From a checkpoint of a small transformer trained on Wikipedia.
Training: a variant of SOAP for these matrices, 1100M tokens, 4197 steps.
Each number is 128 + 32 x the weight over the matrix's rms, rounded and kept within 0 to 255. Layers, rows and columns count from 0.

# layer 5 MLP up, 2048x768, rms 0.0896, rows 1528-1544, columns 192-255
[[109 113 113 140 117 142  51 170  82 135 114 127 147 137 111 145  87 117 100 156 122 121 120 163  99 153 113 148 144 136 173 111 101 159  86 130  99 120 106 124 102  60 179 122  87 135 176 115 160  96 113  81 139  97 126 158 156 131 164  93 153 189 140 122]
 [ 69 149  83  91 117 110 152 161 135 169 157 115  98 109 162 160 149  67 119 133 162  94 148 134  84 108 108 119 132 100 144 164 122  97 125 128 103 146 133  92 151 157 138 111 123 125 170 176 132 132 144 108 155 185 147 184 100 141 117 213 114 181  25 185]
 [190 160 151 172 154 101 156 118 117  90 139 118  89 136 124  83 155 126 150 110 115 149 131 125  78 194  93 162 110 139 150 175 135  98 110 170 114 197 122 117 129  64 149 130 151 149  78 118  87 109 142 168 136 151 143 106  79 126 137  91  77 126 147 200]
 [132 138  98 126 173 110  82 106 157  81  73 104 157 124 117 142 154 114 123  99 101 138 134 125  94 122 132 121 154 136 104 136 169 221 123 180 113 120 166 136 130 161 167 154 154 127  82 189 143 113 158 102 183 166 108 162 127 118 125 146  60 132 155 129]
 [105 112 167  92 115 111 104 108 170 131 134  81 134 107 114 125  87 131 128 150 145 140 110  87 124 158 117 152 108 150 108 121  89 127 133 128 137 124 159 179 141 149 108 143 102 207 155  61  72  83  88 107 123 141 164  98 110 122 126 115 100 113 165  93]
 [118 169 118 172 153 146 125 162 163 156 134 140  90 151 173 140 100 121 116 107 180  98 121 173 152 142 169  90 100 135 170  88 164  88 146 152 134 179 137 150  99 136  94 138 103 186 132 108 201 116 126 150 124  97  60 127  92 120 123  92 116  87 131 150]
 [108 131 138 118 146 104 167  79 167 151 110  84 154 110  61 122 158 121  98 159 141 135 119  92 133 140 167 107 171 124 129 139  63  85 113 150 150 177 160 189  95 158 108 178 105 135  90  95 138 202 149 176 108  98 183  77  97 106 178 109 164 177 145 125]
 [ 92 125 153 147 148 173  81  71 101 106 111  90 136  97 112 146  87 158 157 122 114 143 131 102 105 132 116 116  91 120 204 122 115 143  67 129 145 111  97 140 109 111 136 129 134 110 165 144 132 118 137 113 105 131 113 139 110 124 148  88  73 117  66  85]
 [102  56 143  89 112 171 143  78  91  97 182  79 139  84  85  74  92  64 138 155 136 172 134 123 127 102  97  88 120 134 102  98 133 112 152  62 173 126 148  80 128  89 134 171 142 116 101  88  74 104 174 159 104 145 113  91  84 100 162 137 160 152  97 192]
 [164 164 103 125 154 147 116  89 161 141  90 124 133 131 125 133 122 114 158 137 121 118 106 141 115 118 158 144 189 191  65 114 154 159 140 126  94 117  88 130 146 111  71 126  71 138 183 186  93 103 149  73  61 151 122 117  57 103 184  99 114  78 118  85]
 [115 111 115 122 117 148 120  94 128  83  90 136 112 106  81 107 112 135 106  76 122 117 121 144 130 107 160  89 139 123 131 139 169 159 141 155  90 114 152 130 172 108 219 168 107 169 136 176 115 166 194  97  63  77 155 121 120  86 179 146 122 169 178 107]
 [186 136  91 109 120 163 176 126 101 125  93 129 128 127  76 146 102 133 103 163 152 171 180 155 156 107  99 139 148 106 136 134 107  78 157 112  68 141 151 146  82 129  99  87 136 186 118  89 156 153 119 149 101  74 146 138 138 106 138 118  84 192 109 157]
 [ 97 172 161 171 172 102 127 153 180 157 156  94 132 129  97 106 133 118 133 136 131  80 116 104 124 159 147 152 141 104 129  90 170  91 109 186 147 182  84 134  91 143 142 123 129 139 104 133  87 113 116 137 137  88 150 133 149 142 160  83 171 114 152 113]
 [ 94  99 107 144  67 111 131 140 121 118 163  96  95 155 180 134 110  77  90 141  71 139 141 176 124 127 150 136  94 115  77  83 145  62 174 106 147 157  42 110  77 119 173 125  95 155 104 145 123 159 162 133 105 180  71  99 127 112 120 190 138 142  77 137]
 [137 114 119 126 115  74  95 124  95 150 164 118  83 154 209  95  56  84 148 169 119  69  75 106 138 141 137 126  66 127 100 166 162 177 153 187 147 134 197 132 101  83  76  70 141 152 115 104 138 176 145 144 150 177 128 118 142 146 118 158 160  79 149 155]
 [169  63 182 123  91 165 114 174 106  88 124 147 156 158 131 131 139  99 117 144 100 154  99  77 115 147 155  90 122  91 168 120 146 132 147  93  90 120 134 114 161 146 190 130 126  98  84 120  71 124  71 106 131 140 129 106 122 140 136 182 151 102  97 145]
 [132 127  37 146 117  82 148 146 128 199  73 156  94 140 119  99 178  92 138 119 139 182 116 163  53 140 147 141 120 116 127 171  94  97 171 106 106 132 135 118 146 149 103 163  94 130 139  64 124 114  57 113 115 110  96 135 181 136 140 196  94 137 144  79]]
# layer 5 MLP down (transposed), 2048x768, rms 0.0864, rows 1528-1543, columns 192-255
[[120 131 164 149 110 110 165 124 130 150  61 163 184 148 107 187 175 151 144 122 119 100 166 117 101  88 177 112 125 111 163 196 141 164  88 110 176 140 102 133 187 120 102 115 154  88 128 120 137 127 123 120 205 105 111 153  92 154 120 138 161 196 122 126]
 [178  73 115 114  48 140 110 159 117 178 132  61 117  94 139 123 128 108  91 162 101 131 134 105 137 110 138 161 141 166 138 170 113 188 106 179 202 158  93 130  84 129 122  97 116 109 119 150 146 107 136  98  75  87 109 120  33 152 145 136 138 166 117 125]
 [155 142 184  86 131  84 158 124 158 103 101  66 134  92  86 147  94 158 122 136 133 110 116 133 144 128 145  75  89  88 158 166 135 156 162 125 152 110 130 161 122 139 153 112 113 176 101 186 137  61 174 119 159 119 130 168 145 151  96 141 114 179 130 102]
 [113 147 112 167 132 136 118 136 170 101  89 154 222 132  90 126 119  90 148 131  96 114 139 125 105 127 102 135 142  79 135 126  88 202 142 120  94 146 109 125 100 104 103 181 131 142 139 152 142 141 114 170  80  62 221 163 145 115 103  81 140 150  93 127]
 [142  52 118  99 110 117 148  55  83 200 163 161  76 159 151  84  73 164  51 155 156 138 126 116 115 143 141 171 153 145 117 136 137 103  99 130 151 130  61 161 133 166 133  84 200 158 155 123 113  91 146 156 111 134 167 104 175 168  72 124 131 161 103 136]
 [162  73 158 127  99 135  84 128 182 115 161 155 134 103 169 118  92 159  72 149 119 128 106 108 171 111 170 132 121 104 125 113 131  53  59 119 116 143  92 196 154 141 148 157 177 157 107  73  84  80 188 189 112 135 159 110 138 153 101 133 103 118 107 103]
 [169  90 107 138 121 107  89  97  70  95  97 147 127 138 110 117 133 126 151 139 161 136 114 156 115 151 117 179 140 151  99 121 147 117 106 139 121 178 119 150 109  98 131 145 108  98 116 159 159 147 106  84 139  89 173 110  90 158  93 160 138 126 180 107]
 [142  81 147 186 119 188 160 124  92 106 121 111 148 171  88  51 138 154 172 128  97 153 141 112 110 104 117 101 164 108  90 133  62 127  96 100 124  73  74 140 100  73 105 124 159 132 161  99 118 147 139  99 113  98 156 104 160 138 160 124  80 130  78 165]
 [209  82  84 121 136 133 148 131 147  95 155 143 125 128 182 126  74 138 162 128 136 112  75  94 116 133  81 141 150 119 125 126 157 117 127 103 155 108 101 124 103 153 182  81 206  87 115 127 138 104 144 142 149 169  94 185 103 111  92 129  80 147 178 147]
 [112 122 152  85  98 136 121 136 131 178 119  82 132  87 107 108 111 135  96 123 123  80  82 105  90 130 145 170 116 145 116 109 160 103 176 122 106 167 189 128 122 147 123 103 143  95 142  96 204 156 149 113 106 134 131 113 180 103 109 184  92 118 142 187]
 [105 104 106  66 152  81 157 127 126 224 139 133 159 139 150  51 144 132  95 204 102  82 119 105 108 101 107  22 132  75  91 107 125 133 109 133  89  73 134 125 194 174 145 143 150 147 153 105 103 107 130 168 173 145  68 122  67 132  68  87 112 129  97 121]
 [187 146 161 123 113 139 120 153  96  87 154 111  89 173 132 134 140 159 184 146 199 115 152 106 120 180 175 159 103  98  93 218 117 120 126  81  74 187 165 119  79 130 123 154 107  81 186 141  72  74  83 148 156 130 138 132 120 133 100 138 148 133  70 106]
 [167 131 101 122 130 171 134  68 148 131 116 103 135 115 134 109 141 147 123  72 140 104 110 117 107 117 132 156 149 144 108 186 144 163  96  99 109 134 113 125 148  93 153  82  71  98 108 146 128 167  86 120 148 123 161 158 153 108 119 198  60 160  54 148]
 [ 84 160 174 165 114 158 155 128 148 103 145 134 144 108 162  82 127 136 135 111 134 126 149 124 164 109 160 128 113  86  92 127 145 120 167 162 130 197 155 140 107  76  84 135 127  90  74 117 157  91  97  83 175 160  87  96 112  98  88 163 133 177  86  99]
 [110 112 110 106 152 155  96 113 109 128 124 141 139 118 149 126 129  87  94 141 134  74 117 173 138 125  97 105 113 116 114 178 143 119 189 162  99 129 155 118  79 137 140 129 144  88  92 117 127 158 119 105 119 164 180 153 173 165 127 153 151 166 109  54]
 [126  77 151  93 163 118  82 120 124 111  93 167 173 129  96 152 213 137  79 118  99 122  58  98  77 138 123 181  88  95 134  80 169 132 168 129 132 108 126  85 170 108  92 170 152 136  90 108 117 154 141  76 156 144 171  56 169 106 177  90 168 153  65  95]]
# layer 5 MLP gate, 2048x768, rms 0.0862, rows 1529-1544, columns 192-255
[[118  94 149 142 138  76 139 122 158 147 109 131 141 153  89  59  90 109 109 149 126 225  75 130  87 163 110 131 105 173 134 118  95 133 110 128  77 134 159 147 180 120  83 100 131  96 157 180  82 142 149 139  77 137 124 109 126 109 131 138 131 110 144 145]
 [121  85 128 118 134 135 113 157 130 116  87  44 146  93 136 155  93  53 139 101 115  65 130 173 149 132 158  80 136  86 105 178  65 112 139 105 171 109 143 129  86 137 145 118  82 154 119  83 105  91 147  97 170 112 138 153  62 120  97 121  99 144 208 115]
 [ 96 185 129  80 159  96  99  64 155 116 141  94 161 125 165 135 157 155 192 122 130 142  61 137  51 125 166 158 107 152  64 121 127 111 123 102 120 186 163 169 179 103 127 136 154 153 128 163 132 119 182 119 156  96 127  98 131  85 154  60 168 125 104 155]
 [184 106 131 131  91 182 156 118 164  96  92 122 123 138 115 148 177 115 126 119 120 156 118  91 107 125 144 119 139 123 141 152 114  90 138 128 180 102 126  94 128 146 113 118 162 144 154 116 176 125  97  87 122 153 118 165 154 110  86 138 108  74 129  41]
 [147 155 121 125 102  92  93 178 131  60 115 176  96 173 166 134 106 171 113 141 148 113 122 199  80 114 166 140 135  81 123 167 106 142 122 125 230  98 103 122 122  86 131 102  98  63 116  94 110 120 118 113 178 172 154 121  73 149  52 217 108  44 106 118]
 [127 113 141 128 155 143  99 102 122  69 124 120 109 134 146 178 125 142 127 168  76  70 144 125 111 161 147 192 187  78  88  95 141 109  81 141 112  81 161 123 118 133 135 142  92  91 154 130 134 171 181  77 185 190 138 104 155 107 161 136 121 149 170 116]
 [ 79 123  76 155 184  85  56 141 133 104  79 183  69 144 133 137 132 124 104 113  87 187 107  94 124 108 116 104 175 105 144 106 169  45 144 137  68 132  95 130 142 126 161 173  91 161 175 113 135  87  98 110 161 136 114  84 147 189 157 131 171 138  77  73]
 [171 113  96 143 186 107 124 131 152 106 102 129 152 187 120 156 121 124 140  87 119  74  93 119  89 130 160  98 109  81  76 142 110 122  50 218 142 149 136 122 142 137 126 149 127  55 137  59 153 125 143 130 186 128 143 136  64 174 134  76 164 111 123 150]
 [120 109 103 108 104  97 125 139 106 109 154 143 109 135 140 125 110 147 142 117  91 106 131 149 156 176 126 161 160 125 121  94  83 137 183  71 147 133 118 128 109 130  85 120 104 153 100 174  94 151 149  91 125 140 116  92 130 109 103 122 125  97 132  96]
 [153 185 122  83 131 124 173 151 110 186 160 122  99 174 130 154 165 139  90 157 124 115 117 105 108 134  92 140 115 168 148 117  67 158 125 129 109  97  64 199 149 149 118 166 108  82 181 151  99 115 166 160 143 146  86  71 122 171 113 115 123 119 171 101]
 [ 89 112 127 139  94  97 121 164 108 154 134  95 162  77 125 162 139 191 156  89  68 162 103 144 140  68 185 134 145 148 115 110 108 105 116 162 100 136 105  69 143  57 143 157 173 137 105 172 175  75 109  98 134 139  93  39 148  89 145 173 161 129 169 139]
 [ 89 155 108 154 143 101 168 156 108 111 152 102 163 104  93 119 121 136  91 125  86 136  55 126 140 126 136  94 208 111  91  89 121 160 160  73 113 128 100 106 196 128 105  91 145  97 170 117 123 136 129 128 163 173 146  88 135 128 140 116 178 135 111 202]
 [ 40  88 134 142 115  82 171 149 113 111 135 155 160 153 134 115 129 124 104 135 155 117 147  78 132 163 156 125 142 151 106 148 141 142 107 133 126 104 164  99 163 123 129 112 137  90 159  87 116 108  61 121 130 158  61 132 154 152 163 158 159  87 127 131]
 [108 122 174 134  79 137 151  93 168 147 123 116  99 154 182 140  87 134 180 122  89 135 159 101  81 146 168 168 151  97  99 142 167 138 121 110 125  79 153 170 124  86 145 134 177 171 165 125 149 156 143 165 138 167 168 103 156 154  61 146 118 105 130 105]
 [145 194  71 134 161 177 139 102 138 104 142 160 112 102 180 108  96 105 141 126 101 128 205  73  78  76 127 140  52 152 122 159 140 108 105 194  97 163 141 106 155 148 146 142 161 114 123 166  89 147 128 176 139 126  99 198  56 110 127  67 111 129 132 187]
 [126  79 118 136 124 154 121 109 144 105  90  74 109 131  85 187  71 119  99 125 154 102 117 181 136 119 142  96 188 162 126  95 145 114 136 125  95 160  46 152 132 159 163 140  77 148 134  84 139 115 153 120 100 161  66  90 114 193  84  89 129 182 176 144]]